config = dict(
    n_layer=13,
    d_model=256,
    n_head=4,
    n_kv_head=2,
    head_dim=64,
    d_mlp=512,
    vocab_size=6228,
    activation='swiglu',
    norm='rmsnorm',
    norm_place='pre',
    norm_eps=1e-05,
    positions='rope',
    rope_base=10000.0,
    rope_fraction=1.0,
    qk_norm=False,
    attn_scale=0.125,
    bias='qkv',
    tie_embeddings=True,
    parallel_block=False,
    init='normal',
    init_std_qkv=0.0249,
    init_std_o=0.0,
    init_std_up=0.0249,
    init_std_down=0.0,
    optimizer='soap_variant',
    lr=0.00238,
    beta1=0.95,
    beta2=0.99,
    weight_decay=0.03,
    lr_head=0.00867,
    warmup_steps=200,
    schedule='wsd',
    decay_fraction=0.598,
    decay_shape='linear',
    final_lr_fraction=0.0,
    batch_tokens=[32768, 65536],
    seq_len=256,
    doc_mask=True,
    z_loss=1e-05,
    train_tokens=361300000,
    steps=7416,
    dataset='wikipedia_en',
)
Each number is 128 + 24 x the weight over its row's rms, rounded and kept within 0 to 255. Layers, rows and columns count from 0. Numbers have three digits each. The size before them is the row's rms in percent of the matrix's.

# layer 6 attention key, 128x256, rms 0.122, rows 100-127, columns 0-127
125:129128127094132154126159107164101104130137146115140162131131137151155156151136145153100105121096137121135105137132137105157106136116104131141125143104126138153121201154123149118113127124137155162147127105173155085102101128106116170110119151138096077147075143113109148132121147099164133103154142147097164097159104115104134134120161146123109158107132159165112126139165144124139134132145
131:182158122144126135121146099166153104160129144132191141111116099119117104147134128165127142110116128136139132098112117110078121139124115136183155144149131128122111112035118138178142095139136121069125139105164140135109086098163131127152149160134122097120153184144141202139138119112147133132152128153117093107144139129146115138074145163136106131104101102109124070122082142104110137135124
140:092161116106147156142113138138042148087129096150095127118154170130084123150097166092134113144162122110141089151106145179121149161155171151136135097115105143123141140133144127134110124163098107120104105137143152138164109182149134148088119105118133148128146116101110120123153127156083084148142159090102146114132157081123131109117159140131146121129152127104141110120145128087133147108127
137:138104096135081089106116177134129128127144155145166150113115143137098113116123114143139140133111120131139134118149092133152123089108129111101125113102144147154101126157110104128118127119123105090142075115134161127143092132140152160138147157120104121130124124166133118118185155128152130093167133149160132104133127077162121153141125129104128115142130107101180135134138121127097167112125
136:102155127104133082107098108194130147130134136080097100136157115091149095127153124086147084123135125100194123174126105124114152142176108148150121154141098129215119136132138109161135135076110135112115124118130120142145128113093120131138090161111146110127141160124146136173109116160123122146122109102138149131102132168170145102123132126122149098132149134125155113132128076120130155122114
133:153083169095098102112123115107110141114165162114163107147127156098135134125104140121126147126124112128128172131136107125103141136131091138125089130127147120165132167101115168119160164121127116107131120173121118083166158093121141121113142141107147125115102104142123083123164139140105144132154165104078138138117077118128116107141118107153109129118116143101084140104107149168120086160128
142:119128084118092101145093127135134125129119115108128158103118124133111149126076153124108078128125145120113131084117127124100119155141156124123121129200148139090115121106127126159116127143147120121134101169114133142130117154103154131139111118115117127115149173118115135127120121153095161140126109110081143139130103156066126101055131116101148144108151150116106172142104116122143111180100
142:102150189113109145112115124111103095130120130112103115136133170127121089114107182114133130136141188106129146102089112109127098122108181134118151134111128108119140141132136157124145123141108110135131096136166128148114105067102111133114149152153125107145127135143178098118158148136074143132109119162158173135164107120156124134175103123130141126131143139135117125068147089127115156079144
134:140113114121142113153124108066074119142136151092148128141136122108160105114105096141114104109128123127138124156147151137132126092120096168098109161134123152152120157163126068122130150183145143144117115130135097154092148159158132119130149148134121104139141106110161157133108111130138134142111114077114106134149139149149128139116116083144188112113119132118133198111165074149129157111116
139:138124130119114109158118159186099110134155104116088093151152143104139109125110128159154132114139155122126159124139127123120153092109125098162150151135198151148126157133103160157140144124173141132098146136111106122097138066173113125150138116108165125124135153142125097117135125149150114162150145116128156132133135130112143149099130140063129134130106102095083085178147126131101170069162
144:074156160153118124115144109082135140132130134102107113103139117142093097151162110089101144141130137115121136136181122118134103068154164182137129153191188128096128086083120151114115132128101143141106129152111131141151104099116142133095113155132133116124118142112101165150123091138122133103141125113153123116168147108113135127113148160109141109150127095152166105103120099152091096163116
140:140147085114124138136107076115163142115131155097063145120148112144102153132140145116177075115156088135121140130119135143120094074141149138159152125127109148142145098090097143117109126092152144070121103079136156103107186150106136120128126130140160149132131143122153143136189149070171126128120139135179141131120120148132127124105122140116122128121137118166106131130149121107103136139137
140:141104097124142179110126114116048115151135153134182102133115106122161139126102160129154170139131116118147103112138170104135148147140099130138117096104144131168124099084170124140132089122151131157104088122139132134167105123169133160119102088151110134149118145158141148121142137141116144155115130089096157116098113111162122132097132131122133105146160103143136152157118112159120161101126
141:166227131118119125132114112137122109121152126100135139098082010095138111105103119067153147094097168089102148114106120125109095098115118110105151165102131145125115139110111110164128119148198084109141099118132135126146101094090139117123128126140116093122127144159099154082123137117088136120125113125095139158099151053135157126144125109114166111107146133170133129163148122157132146159116
149:153122093102137107098127125149149166120131134172146142154129096134137107128146115116135140134122079163144132130125177107100126149134138145139149163105164139175121087125103180125129110121099151084111130145129100106126118130134119113136119110161113091138152080133117159165088114135128101145123112128125106180119115123113138132122094118143126129113110119106119139155170179149154134180138
144:156138129146105129157130139213099176128129110157130087148119114124155102141137155119153174132108139120125075127126118148117151109118106111187114137121179112136131089145139102151153129151066103153133115104131125131125127146138134139138116149119174111117102120124126141108204121063137137143140146109130121150106116155131110136156104098105166134122122140105139178105126132144130112122130
140:176100117142125126118146112096124132123140129169111167107115130127118119113114159134112125145146114142121097133133132150127096145133142122089127144151121157120133130128125124167109145090090132100103161128093130101126117126112127140103116153142125108141109146138099131139114164118111144130125136099110085113104146149178130076129108136107121158116169054195069160110141106137154145119172
141:137118134121157167155140138133161101134136146130128140139132142106120145125078120151110096142122165155113087132121129102148151107099112157160126136192165134104125099138141120139097088100153090141102114152125149150127125103130119151154114134122178103104143135141163096099139099132153159103123135095129145169107112120113138117149150124136175124145114126171110131104094161129104111158136
140:126107083116150140098163125147124142131114112147083127135102137123155147115152127131135134147119117134125146124119104133113061133110111130112129151164135148140129083090138140131153154108119119132119129066144103150152144123112114091130170122106102132129113127143138182085105147052142138154111138157145141112103098170146162155095122116107133131112127122122132176110128162122106085062137
147:116141174160138143149128110150154143153143085106151103119131126145160126128128173158145139096163134138120155151151164136145122125142136112134127102175125121124129091115151164139149121132188137156139125166136131115110163160129123143122125141160153141114168136116133099144148107104104124162153148156113086089128108119119138162157148130154125113115125138133175121109107108127148105089130
142:127132112114148117152172105141137121106103114134155081138151129138170146157116132096107170122167150145146139094109114110111112130108098128174120163089118117144155127135136102119130139117106137134130153098114142136121140092122150118104089161122102188176110111132129162145142129113181118153143125102129104126138107121168122065072105116153111124102133124125153151152135128173119127155118
138:073124149136132130124112109050091122124143156141089168095094173095148104142116127128126178086152139123098102115128084138083088115099138129165119129129156100153131116141126102166135124174131134112165157171135100105086108154124137125153118094135123123153099116149142157156146167090160106166100099149118159164102095180106115122146164129116131125111149100139188116119117119098127107123128
137:115107114125109168118153151126193149144158140139096136135147128095130110137118131089162131132140177119107091055128159101133086126096090105140149100107149169142127064156130116103157152117138120120129139102145122095122161119090129116143140140085165122131132143108113122138103150146111129134131120127106169125180110139130121135118108095091163114130133129090147098125153078116128137157080
140:127149090135104089155109165134131133140125125080114137143142139132111087116145151147148111123122082124105125134106139186131162098126102096136123117128126131101134192076129122134131137177108139133136183163154124124161133097181135166147120093135136165106109104134083124142118130139096139095121115129160116127131137143099115171118135142114115118121155106124120138096111130108148165114136
137:092059147134144128140127104153075121141140111125129122144100125111088123151117110122092070130162131121108136117109166084102111113131103155106137102074086119114112110130159131118136129136148091091147117127142114114135087119148123137143127116103121147107159110130109144120093154085158135154123174127098143157114184143120089087126096101138112110151113152119092102104138091127131095134107
141:122128115152126136135153108123090087111140094109066139145145066168135091122136130123141147154126121115075130137103136131128125136141136143111144145110127127151124127105109147146118152128093140080093140117147137087127123097149138139105091145145177145117153136136128157146153126105119118156115099166077159166125128105153147128110130112145099104139127108156149169094123121144100111145112
142:114172107127129117155141124139139155115106127110132111132146098106105154136122179134111154152147093157094108148134110147130066078105130112130132077169116124139123142098109094133160131140142114149143084115112112145163096111153151139097172102151172099143193149123123155132052128122157151125118149159129102112161149087129121116123088080144088134121134138138160123125164101148130100112155
139:112152099116110161118113106125128142130131144078098086085127145154141088079133111098105110150131130150113127094144085124117091171141108120168141098131112126141123095043112091138117133160136126117107157122155117139149123116106123099100134095151119123142139135121151094157142132150127153071120121123081134153113125166138104136126123116087129102138152123102157159139133162101127140149137
# layer 6 attention query, 256x256, rms 0.128, rows 165-191,229-255, columns 0-127
141:111128148149090096133141137135173123122164143142142110112114113136094118137133125133131155151131109105177144123134126146054143144108103124117089096136132178144129108111133108152126156174101115145161159099154165142108133122158089150115117119102097140118076121119118138159110097123115148131170118132124128132145187122130121149091141112126121141118110082109157151172096102140093126150118
150:148137114117090137116152126108110058169147163146108153145149137099099088097131160148108152144135166137169112096152149140130138125150136144103158131156088119136128098165169122141157160140143102124136157148140138149122134172090134106149091119112085160076146164139150133171168133113122105092121097099076151117110132155181147183136143139105122143134158144071071151112124132129098149104148
141:114143106135107099113119078165103146117119141133120136112106106116125131115107095164109151174126141146078128126128111100125134114142072092118144130127144134127151134115133107119150130134124123118139177159135091147073106118158104146151126160115132143096142107160129142124129166141158111104133154142128130135106103160138112133116147117108130151152129124128120093151120143152134122121148
150:134127131132118105135147106162120147177097121137177156135137122172094122102145157124129111139143146094156149110150115134133140117108115121143152158113110165135082145165148141135132146134163119121105147106190121112140141074121096124120154150129132174109126123140084133149121124122108089157132120130140135105174081129141162104133131145132121073141127139164085146114121117104089153132149
140:141132128132096089102117124124106101124129130145131118133154165131146107144124163158137148125157152139123136148121124129152153130139129113136138140162141098161143111171139164121114123121155147140059109178109124140114109093095155154151143119152146114095117137123120139160150108113145145119133141150099131089098091115142129150138126131105087157106102096101127105120131167149081114145145
153:123105120124087131125137121177120127100150153110120141152123116171152101160100137161110147109101116119131154096122141126112104123177163112097114130131153134132099114116125141173123172146154155090080140122110103137138118097117128093108084119158111193164127138096102120132136121125105089133084127134159152155159179096121142159102141120144094140110137143098131145113137149116114099126137
157:092181167101119147097150100148170146115114116146103112119106147131139139086127143127107131124099133099149078135133155149130139164116143125129163135122113126126143092141116122076133073147155119121126149124113119104120133159146121147136183148138119163136104144144133113158131145122144168164108112158116165138130150153112128107138120098059124106181131072143114125138096132125128155117122
151:156138169158127169109163134160120125127148119114104143141121110141163089142109154144117133113124093106150142083169153162140131119170137107088131141096130120156125132146125113126078147144137118150141161162166128142112146164119121146186148141131122114136109123121154139124115065185140078112127126116118120137148094131136147102135107115107093137140133115121110092191156121133133096114139
143:106152162125130093171163126107116097130123096112119128156121112160129080118120067157146077109161135126128158135132136113135137111168114100133119133119158097147133154170143162121119115149100112124099113067116120162108135128193102130091157125130145155130124179163132110105166142140144121184131099117152136092088177138118068159141144141121133113148115085086135164168136135136128158097139
150:114099118134177128168136121101147135130133134115153144108146119103125115142111093071183113157123060099103125133129107136127153102151091151188126113149151118083127092142129119124101148144109136120126180101156088118147138127099151127120103111094150177124159141120120131133111112121132117134138140150133163133156125113111135143123152168145139098117132131118160123130098142122134126124116
150:171097140151129183124112123065145117093118138096115137140103175144123190120120180171173093137146119137097147140176138118115117106163117118133152112137144134134139120133111081124138098112131127127153114076117127128103130134144153119106136123149163098077092118122108160147148121145119098169139130120115124115139114161104163127135134109124133070121129163156127126130146099113123158146104
151:109111117134142134143154156122115124116103146140131103145148128130152159151102106164134136147105092129112131127133144079129114077146133169185139161105156154152134101100158124119100054113099152121118106124163137155133130106147112124133114123086118169137167137107168146153174130128152141159108156138148123147115127131160064103137135141113112139105102121126104177105117091100158117117142
151:137121124131149108113185156140106107120150123153120103148151153116131122104130107161113189120138144117117100136127136124110117112125102143146158105142114131163080103122095145129119109124153135105138129152122134108124087135143112135078127181125123104135137183121107154096095150096136123111106119133160127148135129101123176118138097106147100133119169178122145124144128174110144124117127
152:131127157155148100111155105119129119083114122133121056127179114143127137127196114092120136149091089176107142136136140148140106134116147124140135155118148142120126129111136131118184126150124085124108117136111171155122112093120104108156148133152138142106117072107140139129124118145124091129146111122127129097113113128084172165147121115099132128154139159124177125169147092128136152101121
153:133129135132132084140179137141116104122179159155133136133085146144136144116131125096103107137146130124143144127135120120117123119128116162098102112095149122112133103104107119118149181135053120145159112122090131141141170114114145170124172161086141153140121108104172119106133164135127099112136136150136109121146090134151121087123121115107149108138132152114120113119149151122104126133105
153:087106093135142141107127136099107158128072120121119142146108195144122105091094097150130121139094131120153112160111142148120087109152100120078130178125154177162150146125093093172106145104123115132146165127134125123112088120116124142106116118119102126145118107143112103152152096116152163092143120091128088110089150131129113108132126113123107115122145109152136127142136146128118100123142
153:155150185173100112148132142157127135092070130147117110123116118142091141169123122165150175124109117113115120111079184091146161108118123112131113170143133130140162097092125104110137136141074117163111179101136124124134130116114148123100146098122144084110115102108132097099102095117118102115118156117158119163127158116131139114102127124136194162148155153146128143141130128117113133114133
151:078120130100140123099116130169128156126136137114126155163150128129101091145157134144131147126133123151126090119123112129106097168070108157121111121142140136111177148115163161141116113107078125120153127102144146136088137171124120158142122101154162165134177127126168134101158128128131182143134146141114105119115133138151122189107116108131112139162101143146113123102141100155081104122137
159:109124116124135129123148153168095135094141073106151103123138083115139125123145190137094093122119104138114119140150165103085162119145137125141127163156105108144089117149134151107119130121102109123090088120155139169136106069124123109158108092172137142147145105127133123134102165169114117104128134123075125147170068140126148110137162142128106126099122165136157117139123111118109112091161
154:127152101125121153145167153135110128132141119084150153154092132134161112106164100125137079137139188120157157149096116128076147121149160148107172148105131155108159166182090152115120104125109153158180166103108123134099123138120143165142075096105150122143094135112172134140168132133146132099134113140128095130146112134133121132152111099116155101124092148132164118159123144106104167142159
153:105129100146123136097111100096136106121102107086136158122118115122092158126155105129103126100081148099095125081127138149168158139121149147160093122124121102094151157133102108144089154152173121105156094163120130144130116142110148147152143094143113152142134124127137174130088126161159121180131141122101133124124144137085149118137124162114144140175140059117141161089126084106150059140107
150:144165139132146129100159155102174137114206092117104173112112153149155121161104122132142081109134141076093139111138128089134126164150144072120122105093164077145103118108097158131169130134095135163138150101153106150122080115103159156151118146097109115151186142117117082128090132098162089116123114149141154080113179145108136148151129130105151107146126121105153152110089104162104128102154
153:096143117126111146147117125124130159096171096143150123130093102108112148072110130152129086130096104162130141141143102138142134078120114147120110118126091126111156165125113126140156118110081151155163137148129127154095086094105102131149102120128122110122130111133062156119108154082127125104170145134184136120111147119104103157102114114193134105132090120124093118139140154136166114165167
148:111109150126129125147099149147154124156094113129157142153170115109115133109120153157173132167154141162120105113147126068106085125118151120149174108122113151077131113106185099152119144136184091143152101111116152160160157099093127146126093132106098080126121169156138085113123105125160162147133172117103137158147184108124128151162114112108115143117119134115124116077161117146149109109133
153:129134154136111120172137089130093144140171055143128128144129102117127146164128150135079101130137109128104114114124112104113126162111159120096125114138131115152125123091143129146072145145134116105099127099156140124133142152145119146171114156126131142121160148129127115119130152119141133133173138146108116145130133151106105091094118127134123104128147090116109117078144144114116136186094
156:151082109129118135166178151094127127154072124130129105122168114127148140147165135125109120123092111102143149134107165120131090142154113079111123100111095111127189149117141180125096131167144130134139125142152106143113120077186144153052148125131159139116106158195117142141118169109110130131157125114101125140167125141115101166132107131104108151166112139150114102088146176127160137132097
153:140134113138122146162121125088131101122108142135093096156108138175099147105154164148162092143156114137099084145109113093140139148103142128154131146130097137132131124061128123136132139156097146149135114164126094156136125111125135140153128120122150158102149068107146124128140129138107122091141132173087134125138120155159139120091115123084144123118166106114126167120154116155098154140101
074:106136161156114106092170139131193142134134109113155092121118148130156145163111089104153146137183128160146144163149139137107120132090119147130139127127134150116153108092130138161109122201128115146173134135142133114157093111144093128145146128086075144123141153141126123094106129091138140102161079147123149141141143105115121124118143104157095119167145083157141117124102099154090097139094
069:128141175096118119143081120149111093154146150141126124076112134105118119136142135092130127133146131131131104120138148141138136106111154151143115132134107149088124087120140140138133118117127140106132140100123132160142142143069105124129085123103070140130184153128119080146115128123135133090136118096121154155087142130154136150113155123102171155155167155125112134111125146112125146093141
078:135126149188100100124071170142100155160129122120134125113164096092105153109123117162103132096133115117132139091142083122119132089128105099115120116156161132104076145141106101143090128122114133145141120128169129116103090152122124113108155147120085131107134113140077114154140164082166124100132141129078105152133091136178118111121163148128118091124138122126124148136105149081111122080136
078:088142130112118093112104148155127149096143119139169153094144120146109102101104151103098090131184137127134105107118133131123130167112147120115142124156115140098086122130154133131137134087141114152105118119144140095106149128113083105104154144097145159153134128126103116120114150155139116104095156134124116153149094094157140119150132147122131136118123143130112119138162125141103141073117
073:138139151111147108126128156122115154125090114116145161142139139115151058132142158142129169099154144143130131143147120098135091143118106137111152140137159109145173175162124138118135123113125127103096072161120117108078124139121101166169149141134131160086108121152168133123122142124148133113141122145143113143140086135119097132102142101128079102114110105103100120128139128094119082132119
076:135142096114114161140111155097087113127145097099143146137147138082125097137129101142135102147142113136095116111141136132148126154138170142125093135121144147126151098124138137134150108102137099113112155116141112189141155103109122125144101131155129170134156155118110121119120139096123109107092111121123173118113169116124172126097151114178108167102133160099121145126123179167169102107135
072:128180212098113135103150158115096113105133125157110118146084190127145122090138184124140081098137129116158119145165137119131148154112127175151145156136123105112149116133143169093178110105105130130140137144115111104141114122150131120101163147161111112117106145128123101154125148136135141146144105126085124102124143160127149129130122124066102104154114113111140122115125112129133144083148
083:126123135113155151123172111087109137105139146111124144180148112170141089176127141147071147148096108136124157110122128167116121147157144123141114157089128092129128094129115128124095123155141137195135159122124140099111138159130145174158139128088140119147131133126129097124147070136131099113128147108156101115129132108102133152116099104124082188140141110095139128131138153156113138099127
077:149116147133160113116141154092109099158127123101091126153176105117126104135143097150136140119204131156133142108112128117138073096081065119089120137170099167125129133120143157130133136097131084110134126112124097138130108150148110141104134109115148110158127135113143087079143125122139085155132101105154099105107153148138095107093131119079169098114105125126149135153146128123148156101142
075:094110140141152115157119122150135115152121099128141120147126088092129122165105139071143126166139113113134123103142126088116185110166133153119090150158116119098109090119129122140138149147103162121145189144140104091167166155114161092126130132122123122109131140133141106139112152117141128118129154166155147132168127115117118131102166156138153169096166127082141126099069124126117149132136
075:137119176158114130140114127128169106107107146096090126108125152132104133118104149150143092091141098099093150088164161098107128092128132084116137146137180136114133134132124103119139118115094112121108133082143125134080146158154174129123136110101144116096147143096169137148177156102146131134155157127127136134130159133113130131114124120107107118104111152101138154132134123096102151147093
071:098111131185110159123144103126114121109117178132118116132145153150160159144121084142141119124135121156121104144120129089111138095141111186107124079130115159117105105083158086131091098137138154099119097119128159161125176132110149150157109113123117155181092135093135180136132143174144091131115113133142145141120147132165074099148120135145123128082071098076125133115122098111132124138133
071:136140147161170140154137128139083140138141101107082122180165111134123110125114123139128139117110117141166143131156156144119139092090132164093138082132144130128073110117097144158120128135128128128144129137106134160150122143150108180089145127123127131122124153123114143126146175114100111125140146143174098151146118089143146149146100077141136138127132175114122106115148161148154123147113
085:138145131147116141107160132123139121135099125127113104196201151131174154097186118110126131129099108144132127147124151156101106133081165141131154124087150149135120128122157147139142118133108099125166130152106125157109121136158118129122150179146120106106094096126127163115101117151127080126133074124127069075111140138089166128144097121099131116179120143127143108138140113115142168113147
073:142114092126116083181164121125139118137165119168101109143123140136139120158146114093142130180110123111146078141130137146142135120136152138093145164110162098149116138092145118119146148141132115178119127116090143124127192086123168193167167130133174136134122108130111082115134171082141126125099136156093106140105136121171141094141082099101157144147136151141163097168144147127128156139142
073:142124106116170130092125109137150136145113135129128108129135162170103098082119104161095127120125135111136140083097142139120121092095104105058114136125133155163145144094118113168144112152113132135160103151147131145104101116111101152102107142150143136145124116147070138195166133106152151099136141114118096135103145162125141127110104153092161108133126121132127161147107131129156129121149
069:142132140187114125139106137177154134125074113130113152126094124135122143135089123102156150091135143127126133106134140116184201159137129106135143117155100109109143094076121134148138127112104113172125171156124132139135129128146104127091115119101145107117114115122140103059131103130151142117136164121128101147089136119119087112135137120199124154106188124131152139139159159143127150107116
078:104150100148118095117167129169146141116119148148124155162140156147144123139190120110108107116085134147143088119133100121064093146103173128130114129097147140100130117147172160124150126108092123111170112142134150145101165127146143166148155126143121113125148128158181171141164139140148169145121179127100121099156091174132185171154087123120128117182129111154121144083140114121093117104129
081:104114125152139120126117152126098142113159100111139113147154081136122130156134162170128146136112144117151084109157134105090168093087161105127130166167099144131114107178187186068153132097139105134091099124153116117128124121110099114165122127163099120127148130136143146139087172135083095121122146111102127156143109151115145088130180193151106116119140139137149151147091094090139130146161
077:131133135114128160163155140130075116105135131135149141138099137116161092130167122091148115153144161107134152130132119130124102117144120167135174114132127133153162144168120134158094099117084131166184186150113116119076149091133166141161104107112102168129123129123119119120154112156147150118141147130162095138132087100105115128149078100115150107147133161128119153149156122116127103135130
072:127108147129141123123095090090132104124117122124125141151147136116143189135174128137187089101131132138074161140139141149170138134121136141155134095129090123069138134146105130189088146139133112119175096185118145155125173165128155147127098117175141153150127129122138121055143106148121110114129149129115109163134116117095132128144127102114133122119153114107120129119150127125152107175085
076:128136132132105111091146159123157129118185081122069145108118150161165105148128125106156114120150153131116083121131162084129123131137164061122183085093135126127098133100118145133177128137097090157130126116173126160113096091130129150127133142073135115152122151120140117123103107104127106094141105118115119101132164114124106116148096113091134134109132120110148133142143092142135109120153
071:129111113129126113155163102118173135134151121126131131136076150103096128078117141124147096110114120150136132104112155132113106109158116118157131109148158116098137161122090179118160121154073148140161072122144109102125093117163097151168107174132155137162175106138034145131131120116137154104112149159137161123135133099116118142130150133102154114128136124119097106139086121148178123175153
078:147134178156120117120158122132119131118103107150119145138179107138129111152136139140163142105120139136125111120117123116094104117117147096116157101118124129127137133080143148115133172127149111141115086134125109139188109124104138153104084162136098103127158169175131136132112117126166132158110130135105124137157130143087114123190114086121109122125144144141143128088138125120109118128149
073:100088132098128068180142128153108103151184066128113139166139112100136091110127120127129096145157117148081128162124118135094126133092108126073133146102130131145085164152147151153074130122134106093107130129165167142110088144097105156141129162155150113122140165128133121132127111129126140129139117127068146145156148152157163128109132138126099126157122134157089113112130123118101127140114
074:162167093130133164089134125130109144191108127103173108145130138149114133133107107130122136112131098142147163122090127130137108143166132139138106131152103122108152131103142154126108158157170135110140132131135122124153162110164155186108178121146179099106117177155133182082086128124141157134139080117113095104111109110121094122152098095181079145147154149122144116099173137156142141158119
082:105107104129140126141137128118124135139123127121077078165155133174175153132144172130133084086129149136111125116144143114115107140129166134142123110132124143143130134097129146156125172119104106140128120135136110160087150130080132149140127102139117147135089107123137153119160105117127146081140101150097108142112144134127163159098111114107096099122127125065133161144172170131136122153143
# layer 6 attention value, 128x256, rms 0.17, rows 64-72, columns 0-127
107:107135124139064104109122137084126161110138167124181189143109082113121127152093171154135147124149093070195098151125146111098141108133135139129109098128175159099139140128122133120106150123125129139139141106153110127127080173108098156086110134127158107165082096103131192119168120143120122134092136063134105172166129117159109115101120144114133108137141181137116121118113137136111100128163
109:118072134184134094113176184119134073149108174132124123126107117124119115140085105121159137120145126093106183131136141161131096133114120139100143134131124115140161119123132149147118126144114154140141139113153100127147123133145137096093110103152114094165096115059142131106128127121082128111088158130150096071146156145135165127156122127143136130100082121116134175157142108141129095097080
114:115098127119156149107142134126114137134091078118129146123111104151137141117129098148174151110156109092104097136110113127069148099117124127103128110128097118088128145179151106119146168158118152148144122142166126094112118111150150088126130139134159140160103103135142126158145113117119145105136075104092146113101096128123177129078137145123102070125175125120131109152101147155091151130143
108:125137128131131105096145152144101147110143110097083137090109121100091166155081109153138126146112116156143108103112150129134139149160147105176134144139113127113120141136105104137195099140133155099116116097104128156072092144121096093156144145105163081128109114133142131166099143167091139137105152131125094118060137102094103139112117131110134069115153191118178159133121104110133118130121
113:170108145119175095129146152107116115163172102135108167151154128126142131102131130147163142124124114174154164147081082088101133116149104180120137157132143122147160108136148126183166178089099175126150143116136133135110121116105077083120107098123117073132128157126097106157126116120096157171152132193155123165120140120102150110155144131138130126086156130142154139137113141155139112106138
109:126095153143121128098108110114137126133144144098145141138161078128115100145128063132135146148141159134112149126101150122137148114072155107162109140127172235123146133121114078153179129158111112149169154140086156117123168114133126111121138136110108078137168085120146126156141128110093130147135142136118100104118147125155169158116126119104149146122180117142084140083115147115140107122151
108:118123098119150093165121075102101098100109103128134120127162120128161167102117104107085160075147139102113092131153163126126098116183113126105115133102113140074118137088157099108179131106115109133108102140130126159092133170120137112146099153125112152131149141177146131117129181134113117143169102156135131149107107129133114113128100135130118109167147116130100119122121088139152145131132
107:139129162155101150125150138133113172137082127189126094110177126105117114101127124112116127125128120083106144164158147122071115167120113104166124079144127147148109130139099106130055134108108107117165115090137102118155147157106163079160134147170158138154122136145112107109154109131132138139134108140106111139122088132140135136084129144123158096134118149103114123132102090137172181157107
103:096114148153154113145090138087160109170136133146112109098121138137118145158136155133152142147142133126115117123074084122171113148141167093096117185133147154123138107122100150175113120130166151155146115180112121124142149153156130127173107155147159118133129165134135093158151094097189124105137115105097114171174155081127181152131108128121109084132120136099120116122136108137145147129161
# layer 6 attention output (transposed), 256x256, rms 0.177, rows 128-136,192-200, columns 0-127
128:110144157104093140129138123140155126102130147148166158133115109098121128122106174147135138108151145088164102186118103126091137138140170132132098087098164150113146128140114137105091148184137128104156121122137104122142088124148142140075129132123160110127130110086137159149178128146092137143073155089142147174141140101138086102133107116048106102147131148109110123143098109120125117129184
131:130109097170120118134172176118115097161113164113090109123137127102151163131083119144157107153158119100152184131146155148109150125088095133134135107143130118129157135106119139140151150153139152117122143089178118138154152132134106124121136078142140098164070118078122125113104140135103091116082129124135091091108153149138175136148141138146147129163086118134108102120124119122117098143078
137:146117147131149146114128123130095159164089089112142110115118111134098122090129093126154130164156103121123100182114099120092159144136154114122104130118141099085133140153140097101162133152139143151158113143157098101122139143155161112132186133161134128149114149113161148169115120116133174097135159135119095093160126158107209139067105120135112069139177105151162144169102143150116153148152
132:140144140115112141103153155126127112115139091124083160149115141112116150154072135137150132135129124164136111160115151150139108115165141113144149153129123137124126159150115083129172115180125137108117121093107142145083133141130123091160142172119165115157112103147147121147099115174104138109107149139126096123066123117123069115112121134110120080104149137104131088115124109082132143132121
132:126136129105182117131130131128136095145159118145112149138123113139141169112120103124173148134143113138111180157099162100122133144135117186134146115146128108118169152155161091160183170102097184128156162116132143094138140091093092155124108096101157099124127148115100115167137148158121164147177143139142104151119145088108112123107141122161139143144136126134185124123108155174129118107146
131:156142079090138086100132135151148110125099144076160100136136122132118128160163074145112121113147135145136146142104131106148120131083141121136139112135145188120161122143113076116165103132118084137173160124085156109159158113156109152143139152132140074141108105093125086144151134112092097114114118131116134094117156127162141114086130160105151122103205108179117138088093156104159120098116
129:155143124156151122168125090123115107130126111115155098132159139106165139110098089107064155116134114090128113119137136093138136126153146132113119112097120121054125122053133117091172117106122120155150143142111126146109105158130111134124089097115143114159116130184141108151122176121113102163173121144144114096111131125112088136122087130128117125124144136149112168110117081160104110123152
133:151143138162108172129147129133121163119106113181116091097165140129116109109101112088140130146114126091098143145159179098116119121087130092162121127165114129118077127132132090119064144126142097093182100141127120114154167117113108111155117131156140170123143123100109144112142106130165121121149140135096093118124129127168114138093094079138160105108101135140112138142057121150162133162121
120:112111071171156121155070167111139104200107111168130102105114138126105141149127150134156119176147125138139129104052079116157110130135135098073128143150130133124133122122078152158106107164124164148147112169138120119154135137129098108142151095174143093138113142148138101162115106093173120135157085106109143160159162118125148106136121127149106099100153147122111125141144115141149170138167
081:146129119123129083139142111127094102164124100099073077129131120208143138146135098113102109149094125189098162088129169157124127141135094121116148171126081091143130122098167114158169122092129123142124118130138139134128190151100096112148136143163116136153136139146133077112087122123139114133168118155105125098116149151140148155066169154168123117098115100113157119112170166113116165145074
086:096139187124109112149105085122120132093120127149171141180135108158111114135151149110081131138079144158092107112129103115122138135158136132140145149126111155130110098157141120104087122098171115149142132163090157112141093135102138121134114180103152125121167115166119149135153105094134154135156121126127136126095071119128086109133127108117111125099133148136128100107139155118116157120185
089:121134103105096096143138149145139120088164193155101169116116144133172138154114149106102122134100156151137143097144165118170124127109100121152160136112090153167128129123108171136101117113111112097101144126115144170116096108081130139139061155124149148101171114158104096112132137091127126172116133121125155139133129140149118126151164144155116180109095134145116120087126119106146078117133
090:130112113138114095153104108140083141146135168122179110109150101100124109120155138106132140138124151078116134107124103098118177136067114157099125134135126106128125102160163189117118145103148163167130120166138101135165106113146120167114078101132083144123128135113088131113158117116134063126156106119122138129175153122151177144159091145124128159169115099136100132092113164177123091106112
083:120144152154117153131113084129126152142087153115163119105137133123115116146109149140105111114130119117198116108150120169133130111120136110127124147149129142111106160122100117085123113170146078152083109149134105152106131154129119094130137158169126134126124088154153152117118108077130088093059128097123157116163097163095131132147093128106120125104111138127069109091117126092153142139094
086:100113192150099147161119093141118118120157134155128126126122129098112125089103175133118111153129143113104121112144119148124119111183106136097123142108093075170113151108148149134108105079103150139095087131151093117101110141101130111137119131133131130137142129137115136115126128143172139124137156137124106136108064135112089098179155130127110103157076145095123121196189106105108138152147
087:110105147105107135095125149117162137117128139129115115155114123129075134152203161155145113122139133145092145138155143161132129126097123115134139123137148137200134137190118129149088145174132116099111091103134121085125147100119123137109156124120153130081095141099128120148116064133131148104090126115137100176157105125134159112105134113104151099132113106145116108180137169091147128128132
086:158141117106162107129126114131138074127141152078155164144119132142142156179148114155102139115140126180146103103112091132116151126185143168082123158092130145138166157132133167134182114138111151148069127106123153162085119137154139125126139094087107094133078117147119140132141149123096122141124126148169128120144165149117119118127184131112151141160138133120136109135155145141104110107131
093:149129174101112152112147095127127148062142128114136137138101151127167123109162125109110133116105145147106131114202126124111148123103102136153129073122139123145148139140187137090141135114122117117138134083152113158131127121161174146122094167094119152117122113127130155088149134167110137112090150160155126088086093115127075158104096110120145134156110084163117111163131147107133109126087